Part of a small language model's weights: tied embeddings.
Each number is 128 + 32 x the weight over the matrix's rms, rounded and kept within 0 to 255. Layers, rows and columns count from 0. Numbers have three digits each.

# q: layer 9 attention query, 128x128, rms 0.312, rows 0-63, columns 64-127
# k: layer 9 attention key, 128x128, rms 0.296, rows 0-63, columns 64-127
# v: layer 9 attention value, 128x128, rms 0.347, rows 0-35, columns 64-127
# o: layer 9 attention output (transposed), 128x128, rms 0.286, rows 0-35, columns 64-127
q0:104105139124141084114123122151129120143137112206188146118086168108146147184113103154183129091101113136075161128120131144121138126130113092123173173113110165065135091104089131125124154100106100
k0:147144080153133115100116113090142181129123065111130166057103150111091165106095101080160139124134121157123090124037097096147112082153093142079114177168155142154165123068124138110088125125127099
q1:115090118163162094139123070126128128076146107108159136099139163110179105086129157154178086108215177111123157131143132117122137156098113114118116144156059173096101124198136152143132120143164122
k1:111100109178152100133132142125092068127196155145103151117082114093101102069107136151146101077148156118162134122165121161185149121137143135089146124164128123143152099199147091161126102124181112
q2:112087142098091125165110120132168084209131128104137123167171157139162120082149209123177085167125157132139161088105158097167131151112129119093124072150182137113091173097139130217141209119125111
k2:086125113107091134132080077106152132151154146080132115177133067167092144125146135175156169179154191095097173081134103168138100128189118156130111092136143100139109137137115134182158153051146134
q3:070117113153157158127163087163101098108150152156173117144135058124158137129050110163120154056057148070219173111154102196174147129115136087150149158146132111114083028090088093126152159100157172
k3:094165126177091133125079100150136113154110086145181076054109118161162149134116111161121151135091060041166140134133106208143082168123164107148126138126133123164145110104148119124162099089114125
q4:104129086086140125095200100097159185090128180193115112148202107112117165156084109150140154104125117136145087110147082121130168110105143109140140142097116184086067109066164121112153146109127147
k4:161109132107109097157146112101122132134197138165123069085116142131114131139105130158116156171138132128108101159117087112032141132141132104135150155132120112144171129097121101095169112120110095
q5:155160125157113135133139116161124130167173081127113099089111150183116093156107135123131156127136118123153078100052102119172174125160122175162119150129175109174136129118159105130133153120119177
k5:151138122096128147195191139120106143123117102129095139201098125153172132150140136109112108117140089152126115138087141087117098147159117139094155121071119140160120116069119119084116158108130133
q6:083117128044155092155146144104161161162150186135114140108086135102135100113122171136111114137145148117134202082150133106078118129163052155200112144126069141141117131125087161134107089120181117
k6:109120158091086123132113176126142139123183142100137098125210162124114140066114109175141172134116096077109142149137142090098096099142109162113082108080111145146171148115157180155132081127122147
q7:119120092170116132103161110130112084135120057197149098085118123095124124195088067115153110061077112121102158091145144127143217158122136088125150160160093092125158093160153132127099113162156090
k7:151190058163107120166117139177102109176121126132160106117087167089181087166104095117078137120104114087078141164102145107149129132135209090092149192166147167137149086100043098102087066105118062
q8:131074108105150130135089124130149136098161161116129124121064130168099104162125137136081142137138145114163104085136138162121118125163044147088103142094156135126113163136162087159188123108113105
k8:105123111092124168105127109124123163088086071116156153146152107164135113072111133093145148138121144090154123112152198128145138125161093139135066145091076094166095111143112070103156114111150128
q9:120185139145131137183194148106052147142155119112123103078141204197115140075174098095121124116189121158182120128065091171149173152081125134182140180144135080108170131155090053140137117110165074
k9:112123110134099103152134100067138140129140195105174099163142164113176124104148092093114133094157133090093163153134097141125177159139128098100161108097121120117087121082156113122093150154089107
q10:121138139126104162133164131109119166070147157152086140140118159166167139115160112178176145168130105111154166115121114110159170081115130194144138128055080146161136118080152138183155114135084065
k10:114131126102145084114107050172123190138124143124105115113146143139180106120099135146128129094106139095137151142136077148134165162138170162124169175080102115124159159130065098154141128152138069
q11:167138116116126148134161092098141155122156103136165126102170138185131148151160071078083129172131157145174214095111124170152125114136075124162107146151090139190153146114170117143123144100052133
k11:125110087114146119171149124137146152132103100149139137158142157101107080166088117102066158123117154088144151146078088171173109134126135113107069144101120130100126134114123065145105080091068151
q12:126110145143086108147165144120145179104069116121108126113114121122094125202108107096143087146103097091139120084020132196136152136093116107102135135170152097154183098121118081065085095071116090
k12:177189129118104088114134123117124126148122122104188155204106131098113115181104076070110167100139073144084105100163121150147128164171132081099132174118126148131154138114159127116130120159099205
q13:108140139180080175129128160149122107104115140144105091089095080149171194137140112134129121116105119135116176182117163088157093085143107162103093141152153126212113117168171156147147201080132082
k13:155151159156105099070127127127165133154050123121080057129083068144141145119111130120124147113101077104110141127129151149136120102146139213207068123131089110128120100087132160167139109173175103
q14:128154103142155117170123136126177156128163148103118220156155174131149158148129106111130096120132188145111143186081111118082123068131107119090149132176173154110085137123133094119132098134067117
k14:104133161135158137128141140116123147127117172138075063154126076168146069118154071115144167158091147169123151110171136064128108090144100129156171143156121140088119124159131129115088139122142168
q15:102162127142130109151114097123087145112125081171127126133105162109113094187134105078163180092132195077120102156155116074099166127137133127149180120138110161110182098105124140161067135133109104
k15:144187090165168158125106112079169182117083091136125130150121167121171111113097152111120114140136155107130072183126079087103105166139108171156108156125157174060138136171131127151148124128149086
q16:103105116115162092194143091137094160154161082128138142101048154119102137150129159172136152126184132149066131101171073125171125108196091120134119093143122121122148111086133141172161157148126149
k16:089107133155114092156116139094138181137113088156161136107100122151121135164109202144111177136109122132132157098141138035114095117162108128100078090136170147102146135166087118091157173069110199
q17:175112175149127134164101131159151164096147115082163139158153129147124097156128126164111121138096163140136096147156107173089190098149128162136086128088048165087098159108177099044053152094118138
k17:101115117124147140134145115127090092125153143149169121120143076112123156131138168126096166161113132133102105122158171155140162125132113070196175113125111073122152123139102139098150077137130155
q18:115153193107095148123133069138090142115116152083119105128142113145122130149153140101077132127145116165169104121084121098145138212178074100110121105133099172092078150142167168113122092120124125
k18:133090157157134125054174086104122114116136111133086128155116153125091140129149140178097113119155135169113114108165120136128167126179071103099094114133112126150115110121131081126132137125093149
q19:071109092128140190126126131198161109084103161161138076119130140132119124105130205124144145142202129131116056151135083090142047104142116117165145199115070099108045176126200102129135133129166064
k19:124093100116078185150139167127153145100119181171064117096144088206126136100132080149076113066095168157152060069133109107155134125079155165150115202110137144120110116156135126139173115136135129
q20:119075133100138116098167104138121078152096133122149063204071138129165051134125152180110119139125170116156148160152138178084077113143066104142211107128152096154128133085088173147123110115144143
k20:105109123135083175190110158168150104147135108122116110099151088156102097144062125122173096143098107160207082114087106150122080115102153152105151070099141089118089093097117151191144110155133121
q21:124123133079130187107132157097129149165095108141166127111118145084131176112131084109089096152106117118091121153165150091121053142171179108081120117161108074119118182141110138132128137129072166
k21:098129141085113154093154139172146056111185112161166027146150138157114073113136121165149151170134138123108111159178162081126096142119148102162097113133181091118138103139095148126146101157108214
q22:142177115101167190148111157117155121096103147137128118213116151115195132125142113124084127052126164121098103145104147105177047145157155114094127090148091147112121146134142134122140169140091122
k22:094121139154177161093114088166228181113103183147076134132142190185161092125078101136159120135078205172158090113103071140113107082083136118161131109199076122094152120132109118137118117119085170
q23:166066204113148134159085130108109194168108108136126097150153089044093115154163126148143105160097141119098158176100153114133122132139094137151153136110145110162158082094129079159141134188070104
k23:074104148141144156119113134161169157123175151137153133142115057140125099141073162074172110111160108099159135136114061075112079089156115154129110139169142163089154151081105147117155189165153102
q24:111148166119081119095166116136137134112125150122108125093114093113111141130153126106116122132095164121133127077140057123111099155174097140112129185108142095140124155118139113128081108108159123
k24:137101126115107115096108131120143097120127148158157124141125137095063134143129098103104144111098079112131082136134115123146150132145103138133149113058154087132110110101129130146122138103134102
q25:135091151150142119147145113091116172203162083149155171109153169079187123174185094148077166132118137162201126145120170153073127105161129148100074122092193136137117137068138077110126120104145124
k25:084141089180163108148099146146095150145061122109142165113161119135127162137121143148128087101141129128156145100108099062082145100176160125085146179099140141079189074087072132143152189096112129
q26:178092124137126102105108111099147139146111115141136124124171105153127145081153000091066131155111137150089152197111078138147129157112135109131118160171115100126200119103181120090111079186122132
k26:087150114125188123170173178183149133073127209121121099120166165108141118157154104098100141143137128190107144175066116145136164139147126168127091153125126170110107125139119134062102086077178115
q27:137137140141183091127121155105146142119104107125107127143135161096113169167150125105138180096137133129089134101116199134147135161078143110126135093105104087162145163130176138152137099083140110
k27:149128144103130122096130115124138082129169121102128164128160114119100138107077077071092186043130108110106129068133135085089164140089133155141095112087123090147160157139140124142145149138153119
q28:169188107130168156130118144162141162102109060102116116093119168161121141141171163112138150085100196095131106090149187107126183119104080132133145159143116160116144131155132117140094114118175139
k28:153158145106127179165113137109133115118171046145121101140093149191075076129087135110143079110066150063144161133154181140169212152056063089167050110130117102112087073176115078134130154104113107
q29:114121158144107136106131138175125145125151168126109179082137104133136107161175098125062124128141077126105161174118103119172115109136086131124124141127138157154149094184163113111161180142140106
k29:164105141155147155203145114135189055135167190165150136106121100053156143135146139133082147093138170095065173155138091070160154090149132138048165120097152151102120128101164145125118166101114148
q30:104157129120150125148141201134138151126106129118154120102151115150107147094054110160112066167102112119130150143108128122161124136117122141167148121097115205131172136126151115117113132113177079
k30:129145083143139117108157152101141124113161145125132140100149116091099187142104103110126186093147131101106151087156141132125149148134156121157112120130081166158168145105127146138167101146127117
q31:116099100150061076117133160133145126097114143096119106207091045132119138129128157110114096153060118142137131074081131112151159046049160117184119193174123104162124093165168146065159067181107146
k31:150096146119119106173103196118126130082094123060137116175086143088160074124143168086148154181103115111108154110135150122124153097064160127134140176086109150120088133115203159092137138108100114
q32:118195102166059116123145151144165150085070125184104154125152105120142153164108113133130130160120162092127110147068122146187130116099111095100114150101180122163145132093140130134194144168119088
k32:150125088110113172170135101141159110116138157117152114204074144114178139104119126152121125150133133071110095137108063123179107105082122145170140156064118137112096145093117125091143158112164083
q33:105081125126152146182102146170100135163101119145134074134138148161201130068136115158127110161193122111159173178157084121132060096100124113076159052125106182147095142115147186075068152090127121
k33:129125145107145087104155158137148098129232152093103113164115077184213137141170045218140132206163124129110145128173144136127126092135178177127133103137112081188137105144059136143170067091120133
q34:091126098131105111156084141133138091123144127074149107120098034171071173123116140089155148117050142198175169112194133148142127140071142083172018114113121163132150076162146177112118088120136035
k34:178132111145125037159127148182137151104139034146138139172118140049137114168074160163124116067132136105067156084142112170193081095115131145126117125130127172213092126103146083104116074127124115
q35:076136098160130182126129126090097091146041114078109128156129100119115180089159148147121119106166166136110123116117147139147126175090131113125149183051091042196186119100147095161177149090112136
k35:074114123122128129115152100146118086136086134109103090188190099150103115160070150123169136075133126090089123086192099156129136101102098123156146144121128111125086141122172099138193171077181111
q36:165152142109128112148130133152137141108081098143127104138151132137141105130123209172158116117120160121122066102135107109121170149136159162208111160117144105089116101153064159109145125152178099
k36:089132130142123150126104142095138132119189148145102107127094119171125112114091174182125103113097107116184098154200146096142129117062109094098133108110114145146153117102141144088179167178161110
q37:154141116114148091119153144101116126147058160108100184149150158089137124124129126120129122162128094173123119126114124131184145187179143146118106072136088103151090146085055133119137117118113110
k37:095145206116120153058152124126181091152152169120123168169141142186157154134092148177110151123138087181120133115216136097134131118162142144135095094143149053107135150137171138103142116119104203
q38:142130151134143066089106149114061155126185088100153122081132148119090111197136091147099090091104144171108121167176109108122106121073112144129116132133157104120114094120148152133088160113141131
k38:174127134137086109148167122178097087128116137174208141082132085166087088119066142111107129136128118091132120134082145139097076114109138069119145112113184133140197110115086170103097106156132114
q39:178096125127117144172125144151102178074169197126118109202137150125127130122122131143160135130155142088112164124149104141109122089132169085196156118081097174122106118093080138127080150075108093
k39:127153122044138092097148064047197090109143145076144134168177113093132102054152115164132131178167182154130136143121117121109113139159135107127122150087129108081102082181130098111154178123110152
q40:120156123150162070121098137117157150055146123212148165106173121113161116129159144105135077087151142174145091134119119147118108076102090078104147107183103168128132117175144209081155140112147153
k40:129116096088116071104179147139119129151154139077117135142056115163146134063116122127134174108125179164142143155135154138113122151092091096195116089118119133101155101176148178107145110132112117
q41:200139151152119068157086163160151141138117138153098166162145135136136079149117120070093097097188142166170122110142083134052156159092098178150077093096136104100163094119151120105101083151146149
k41:157101150147125094117114151136141159092091250070123133166121129142177123122077150112158131050148088114130176080078136104098120132083137061180126099077103143113093137143149123136134098087181170
q42:165101102179083135101134090120081125087104152088092091086117131133141143114166161097105115177234049119129122145093204150195133208151137088089163120074126086055117115117134091193143122152069156
k42:155112124163122137094127110136056141100142153134154099172173092165115108105157180071156090103151193163123119102107076175081138195185140082092110183139090100073059186136120133174103096116143094
q43:168126118101101122158101145085178076148168140130114141156161098056057105130112103142122144137115180180126062094165136112154141146148135171134139174104077113107065102201032198121107134111136119
k43:123099135176116106074117123149166139105147112097101180066176139129107173158106170155150155163118143137109105131161131123143193142145139083135165117121144164143103128123162147123148120165162147
q44:150110057193082132154137193172111102102095180152120093108089094158154102120092082153194092141149117132152095193182137182126045054166057066147164195091107114114138105171094160127146083143072178
k44:159107123105130102107191159196089062106176121101162074168189097122182114132090086130121086145130093140101133126132154096129115112097090140115120137156097095122104130143140102094091130130138090
q45:143121112110154164134118146119138129160175178124131094149123145106094126143137124102098102156131144129203122144168083153167156174146104145059129144174093131153137175195133084130124098066098183
k45:125117170111189126136155151150140096128141120107128094122159127167128136139101099142144147158194132161134117116173146144110110165175133098134161102100113128110093149099123125120152085144127119
q46:163169074139156203103095109133075153095107142125134108077120115139090129123198163120234147112144180147129160124156142092073097132093081093159136110117130143096133111104137116118124131161181176
k46:138098126145129116135172083124091074127134095115140114185100205101102108115132171130119107056126180149114144134182134127113093146111130121135132163124129147138108079136083132110156170172121079
q47:152122105143140098139134156118207084137060142068073105181167136159151116127146061154126141170107136143099088160128101098118099103138151147146175169122084186166097128180136174205122153059110144
k47:084064066134113088107113136104114127130114091142056149125163108121138110139124024125080090165108154170119105144103128134142126108095066151094155110123084094076160164135168164079116144114126155
q48:120118136116077039088136155130094099117150111178128126140126119199067144116128159119136146153124109071145187145095106141123157093134149116147069159136180145141145094080168125118142102120104053
k48:128141089122123175143084161112102149096125122115108116128095164097159126107152121108118152139097119128095131161107092088205065166152129123101104183068129147141145147148138207097104118110131100
q49:130116063131173128126151139121096099146114092156158136164140130185100107138056142121121103139062065116112104105103142154119110085099088117146128178138176088071197069088126143056152100094072136
k49:115140049116156162099125138106092108126117090146157121209149158160151112120187125109125111170076146203142113122116146083130106076153138127115086153118146106196166121108129103092151124140121153
q50:126111120140139136148131116102108059128219093134093093091170194091130096109176137207104158166141128123106185105148190134109155163082158141121151131148156062122069121108104142141155070132173161
k50:107128143139116106130131117093083169102103103064103107109156172114082123105206162171168076158134123156131131182150200141136122149202174122118149114089162133172174098114132176126112150138164099
q51:152154137136115140123191199100100117164117106103097159105120089147088120143124154055103159146086069093151141162163131145156118154128111108132142161177142138093089125125122126119097064077110120
k51:103148164136136142147143170146139125100162110133167106109108131134098177105151097102154128120075134123095171081101117165164141136153117149125163148115144111150105166080139161097060161165112101
q52:112147109119092139133097159121103109128124114110129161103092112142104149125164147127160155140103135122095161140166188127117112114094132177166127094091161099142158143194115171163161155082112135
k52:119162129119112150133095121154115070132063086102086118170184134118149140149113153146068140114113134129061149123168124172121086141123172137176103072079113116190085149117139142134115084163109142
q53:086142129139122136117133149160138065140108181200125096146082138094167133127168146123104076128104128141127123109144078154131101134071117111131162143138110115075150180136141126120122126123143173
k53:099099142113150096137154117085165136125170118155148083180151169114161130108184119098120127169158167150137078142109101138104128081071171186146094095148177084147113156100147179111083110106134151
q54:092070099170119076089107119099040162103146127103069157096092080138091174166126085171065126084124118160148135109111139181049124153124093106154076187126169109133129133091136094105206146142150196
k54:131106082128124130196143151177093131132116071156153055135104137066103124137177073076092129081157063133123112129083119117143167118139081095120190153117116121139120093126178139112208192100119203
q55:165157115103106124118124122108149104146164103119148093173060153144083150153099096128135133140114161151101163146112144171075111077128125113201070118075095151160154143154140106137133132050110185
k55:120139108110154149119091117101091123134106082105083125094103128145162100152091065064090163153131131128108138136059132170094078119086155081144133068121141125154166153107170086115143046081101181
q56:108107115080115094182115121154140152209120136129168114162103165095124117131170065115118131115115161136113130122145123154156086128114082098091111137062072060153087166173085104104136142095109147
k56:127089118117111164130109127173140090095133185082168176145143118171124127119121108130128171161139189158156127122126148128101088095100058105112118102152148113080154119171149056145146106125133133
q57:122183136065103214143160134081219159147112123132173177084106129114140149080097161141134125114135096052149111130109059065138093152120113168119080154087120114108120148158117155144081136163110113
k57:091177148101112160050110068145159112108147128201139075151148192146180092108160145146154201117130122153141098144161122077125152106159041098134092128115105100108139144158120079142114081157116117
q58:114145162161126139146162147105145106153059136135163103089150142138154091115152123113185116184111123137157119121122155058066143138163147117140136142202129163109102106160136099105116139167117104
k58:053138156196113117134119134114096130207167089148128140091149194084139153135103145132147090147106115099151157157118160167136129136149177158124079174173167137115177155127147148122089109111080135
q59:141105162146122153163047139141133143075128096056091162186101127092109089102141165072150148125095128174189101108119129097110149079099113153130064152121109134125119134170108079107164153109097155
k59:130061152143102087148106094115161143136078136093097149158109100183101121194083191122121101147068138102168160078119117143151155116151105103171192107164107148114114118151138144158139137172108222
q60:126172204121108062110117119132156178173111107069100184159150132106114125146183150112113094126140128146083125194118131142127203150187122203087130126173121122081193135093124162082128142150107077
k60:124132125131118136130160158105097203096120147045103170157113105158121128166123171134122154118111138130107106158134078125147138111169090157149126097162121166112114171125119149081086159143141140
q61:094150161159124106133123136061159143174084147180092042088096109136144118175097095087150118084142153110077144072137111125158113070110152124108105118066092107155097138122097107145114110121157176
k61:091143161088081120100156132056141128104116162155113168103123128167150175160089068097100155087143135131067113112087147197104140106077107139088082105144162127127115098126099110157111141152168135
q62:104140115110091133150163153109085098131164107111149151083141054115127128141104120107124138083124148146069113123135171112102141152136067093158128124066181094131213084122109142068171125159095170
k62:138164107127102128161115143156067136113171160147146145131111144049173142128196205100133138090090109132088144169096093129131143086101115085119113105122174191141164112112164124146089170091100109
q63:118140141140098149115112155111210082098108116093136123117147103127108110127098110100103136155136064118140123105132138117180179164138073202149108079090122061128135172117135130152099104130139142
k63:144127133114082156144140091149113092101106135109110184109173109104148119113133142127045154087147120106147086079138108227204101178125111140111121105135098123183129175120123083153139134082093106
v0:140050070086167167131058090110139133202167077103156143175107086125132094088102069114108100131168126125120145107155170176090163167093137069122061153142097244121108094145093116147188139090178144
o0:104191101120106121074162151164109140117092141157120096100116153116084104152136190093127123131034131123106090157142061123133102090104094147141219082088200057180145132127166169122059105118101103
v1:152066135135175173110107095146116164105121110095150125097102157109168117079141102065134114141174130038177122104134135068163164129092133128129158157181107176169086120204132127135119071179091118
o1:130180156110131072121105136135095128162104139112055124181169128178152150148085107175146171129088115160073197170102112133090130165135121115137119139089132055152113134096221166088117153097145136
v2:144072104116149102073172213173094158130106134192127147109083140103165115079139135123123170095174143119152091153122198138183145128091089147088093088110081145121110085142149177099069103118136115
o2:131183130077162112131122098081126069095145107099129157106215141174089167146099096120166126140074129116131147058124091130126126108111148118167151131145217088173094138143201067107158186158116156
v3:188138126110199202152064088099122153091143178110177081126119121150178081124097098180103160095154160126097056056166083141104126141070131122167135133161127212071096104200135096138122123156149124
o3:117147118048142074055131157062106138159101079165121112144068149101077195160128144102127057100105034109174165160139135178110122151137138131053157151072170068215124124093181140091128106122142088
v4:110186128131087125107108122109132120147133168095130107064146161086156073144032145118125133145139139163081082052165177102118093093133163152118128149128147201107154171168104142148123180191107115
o4:138096116128147106123149077168121126079093132118108111164125103140103144132189116083143114107169120065128130180074088193176169138106082149160189141073169076134114083075139106133149081095146145
v5:151091129103176156094133147126181109147119111146131078172175095142117095091160153092130105190130052079096085131083146134158131109114110129099108070164136075165117135130164159154151100107183169
o5:063154136138125126149139118120081160135127094100139183141114153113092100196085115171095148081110164137117182111131122116081163126120141130147115120171121137112129132114113149110121112159064146
v6:183132130117114106134112108161148192118176156150180106159122095123183073120053061111134070108112096137167131071125110065132137113097086104128099062195132155105164144140162163091200120151119151
o6:118113092123089135122101106106111143145079093140088074123125141128078199140149104138118192147139200104119134147175110189141067160175147169102155156101198079173087152110101097173104168097153112
v7:145153119067179098107113126176125157158126132177131124094156190137099091157194100168087146147150119112096157109087126135101111088103196187085171126157130140104077125084126095120096116121142145
o7:107129134142079124133170117126082125113130117081122118179077065139108177117094155134164116143162090109136126163156100147122100102133095107190088097111147081161164147116106136169194152153116137
v8:095126147140160057192088119118083146109121128041121106106140151103155139099148136139102087149093132129129151096143143153140135112088128105063159131194146114103167115080151133114132121203058158
o8:151149115153117191122156093142165111151133113192119094111109107134143153139107094116163168093135093169159084109106142131133147166142135134191114177085097088187091111163098067151134120069186140
v9:131173127127102076122094131106140185089202088135139155130185129140143148073093152097158112176073104188119085137162109148118173140117121157140100074119115206131198127120104094101113103156131106
o9:156096126126143160098129142125183077114092178149162081120084149126124141190169108153101165119135133091154132169109110104150079168159131141169140155115141121092055113105094113136140173108143140
v10:102113133207112182172113098057068143102169099083105165153130138164069212149131108148115123124097097132055137111091121210189149142042171165082064135136176179165137178118175081041135180164112096
o10:152133124110153093097111143180157139131126149151173081109137129093206070106117092129141112125160154169230127126130099106075042087097091055148124108090118139103132118137126120199119114111117183
v11:126152170102069121112198128141110062138159222171152144156104072171160122164113114109078051090111146090188087127104161093110107087101147139143130106161114129097103142086096184128149088162066135
o11:109088076102115136158025068105104195124079020123089107084133129136122163085146147088100160162124110120091123116107075101119131191158097175046078129105140129127137132175151087149153194079121139
v12:128184123102109151077195206088144131122155192191175061126060138126118127127047141099170108144164134127132077092187121175143102130131112157114142084117112129147131135191091183171096183164089130
o12:150178189136177130094122082079140150128143148112111173122224130128142141091181126169110117136155123108157179132116140089147166131156136112096139165107165082169113133070172058092204132093139140
v13:149123114084121115059153148134151121112134117210094125146145115125080082063103136102085113202133110079147117151134111094128166133151094179111193104077122100140117086151089158143129099095137152
o13:122157175204174135147091116122098156122119119125147138150115143139148172190134150149102154123107128159077132112071143095134124124144135123145015150191113131082139150082184087149169153168080117
v14:164104107088116158134173153146104134145112144138102138159112160098171123130122041133115155090149127144086112037085175156134136055139076121169076091076064157126129142145118162129089135138096146
o14:121124142147136077132129077099140149109181172141106140110134123101125144129169182107169110150136086157193137101171074134133146163091176099125134140113150089129116147140127102143164179122073097
v15:138099115129077118154113169135153120155114123069119180095172103126137085162162160142112157186118194114098101112112101021122135103133145144150149156116066094116100129149185096119101129156125093
o15:110087141147155130140094102148124109126129057107140129182053143168102130120090108138118107113146108128185157195103151154138148118151126152125154134132144132072119159099072172102169133136084158
v16:103209163141088124146089139095140102089150102173075111135090154219119116144110096144131067152116121131098079072117134075040180132101128120156086140090151169142154208182151163157148156140114086
o16:145058135073168101109127129158160125127148149068175165125078113079143142135136127129121129164167168150156182164118077165174122148140089109080150132140135119113089076119071094089088166138108135
v17:199078167111161204120184044129115190132160116060164130148113163124160115142092134109127129087228122115153147080059207105146121090124126133112098136123148125185098200166179121100115161139090114
o17:122169076153060082120058138147137106076109152153090179175150119154096115122139144136139147155106119093171116166208099175137112170066109074125126078121130063145095092140140200139149093139139108
v18:125127180134160102108181102159153169096078106095135095116123107119174150133197077120141134057149112130172157113157145178124099142133130133120078085187129113127161152101181083111122175119085139
o18:115093037125058109157125145076113084126147143134081184112156159129074129134127135114126134123141158156095111090111106125144096120141189137140129115113115150144093117176120188129108096116190081
v19:127107169192110139162124177084083118115070148120119149167100144076124158116087131136064093163075153108117118131039079092135113162111092160121138204097189096118106170201125158085160167164092095
o19:130165133094154128106135119167124136172180098123138088093128111118203121113141108108159121098158117122155155077202174145105190120133127071117102153123049124137133052093163113146070070167143114
v20:143098108096178134109121155163120125158074151151104159128089114169104127090120096201111136080139122112159113143127143085144184140118089094091130132068152078101081120129130160116141136034148141
o20:130162171118107089173131130079138129102182090159152141104131082093119158113139168087131108220104117122107150126144125136113100114142158154123111115195119147099151082155094067102099148192067092
v21:108113061023134133131135124123139117098148152173100162137162123091099142142164143145131160125177111120172158141127081146131219143129107167126141099149094079161119061107130185118114092148167137
o21:165104161186144103084099135120130160135113061105102080111101106121146161182086131137148106146084102142119102095133149088069059082077153096135134152146145134103140221113084103106130193114128164
v22:115139082155148139163105161184121113091096097066126121132071152127151155102167076137129195174100142083161136127100134110101068095111134160163065088175086160118200108074142109119083154195121100
o22:105119149094157077132126159082115103138142140144072123137163168097173158119114106105110147038166121219095108103099118143107191186119128107119170137100110141131068180200146125217118109089081157
v23:127145124125110118111126150144102114129142161160129129144142124148156083114109215111077127156164131106107122137121227134113124143125122086138121114116091095133185071114100166176144106127173136
o23:126097129142178127155118121137162178120150097099122190175127133128092142153109148142149134088074094139135112083115069130165193145125124162162095186133124145163103163114130089076148150156107154
v24:152136116118114055145115140100147132116145101163127159117116101133122138084145129122108107103142104164142105188124093197178127136094103125156126158117065130118122121109062135057126063126098163
o24:099111127097111208102114132124121114215069138192146096173114106124149137141135169109132154138058109142074142056146195069094166124168158157136141118092167135122147154143166148181110158152170131
v25:096136106162105136116156131115074136151114177107102154093080105141152153117115197122091163111158183125140182148162107114137112133234152140141128133101193022094145110053137151190110145144132149
o25:193123116165128128141101119139188138101113068177105145116139113094137116115124066149129070152135138121124056126095155101143137130113101181115123150146036207134124116146115098097108118098157112
v26:135074084076225180145128091074102049109124123177080141177141167172158108122107110163099064135155109070162117134124156127147091116114127158125155130162128119122066133153195136210160131154218113
o26:143174218121117061171103187165069164145162061080162150057099121067124183177156142123150161082087143147119181155160100201114162157113125085100069098139173158123176123176123151104106172120086148
v27:126111147077167101136119107078138198184084125078123114157210143064160087167219138131093135177176074095096176129091080194116132127130107140142111115173165089125137108097153139115152164115128085
o27:084153062143129176102147109206114077083120097146159112101078141159081107136049136114140157084099148141117086119147158101118092091097146111158105111090105121156144140157079157124153056146145150
v28:117114131069153132127141086109155138170097107117165151114159163114154103089149141150105128110107108101134140104165101187152143159119161140108165147157122122137084130166144122156116121102142089
o28:118163131167140136150131166144107097115108090127110128143111102131127164136155188092150149113103108154086133154129177107088138087136159116172126154098132134145166089100158171112141122165142156
v29:127141126104130187121113153173166144078095122205170092167108127117102146185144107153180093085098094126113172142097113153071126114163122096115119107158107095124122156164113134163127150091111099
o29:099112109155118098110156148061111138158151141061098167127133146133134103099143181135101129130173111132139102114184146131109154135099157103108122155135107135171153145091125141119083142152146083
v30:141091108113156171134237151150110095212137148039135182162141052086201083125165136101118155160107196077155150154146132224122125100166097157097117109165064010095139117076141137104129121151122160
o30:126166131165116145177065110100140140060137072158090135073148220164036128134103157108128115077118153157178067103084189026112170199113157124166152149126119200154215132211177107137185165123111148
v31:094167099115091173196126116166057109103098135145157164083161120086161120184157178172208181151139144115129145164103065124115139102115135130100122106151091134164192067122129101143143131174151126
o31:136090106126155125059162153086121142097129124082079096145085120139104159129092085087071076110163123200120111126144169119113100134156112103134154176125112116123135189106136139157106125076148188
v32:137116116170124086175135089097154152110123143087157156161161114153182156110115145170110128146067129150100107148086105088175069156096146096129117116163139102174148191112230117111088104107131102
o32:085145149107119143128115164128086101144121109157090144096117101120093135134081111153147152105141163123136158105204158159090174136179130122137138136140099154050080087129060181139112111114121122
v33:087135153111104126167166196136138133103090178148136153130098151103167112151183170165164118102085121126124083108120095131171143114085088175115137133143126119097156176202151180106104130241101103
o33:131062108145145162077121104095125097143145102097133146133139099154107117124097077103138099145153087166156142122091171139117123142136168102133092137110140083114105104077134094137129103052132161
v34:144095139114137143112106190078139145173184176182110053111153080099093087147169066186109160123163087189012073086167095099179112091176111221122181137139150195120082142178095148136138087150166128
o34:085165110147113177101190055113080122172041098107163082141118153210108084138058112083121054170132146057209164160121185153108118135112103107111120110105120054080138109023193084143104125097090114
v35:148121179151055123084137101170162166146169108126155091115145102178144075114120142110099159123164079134070141058123119061132135163137135084156158111091136143188153064130084165105204085107112146
o35:088129076134157150180103096125157192087114126120095135206168124177127143116125111143144152187116177130136125141117119117152136160184137152115112183145102104089107157061131103133119150156117117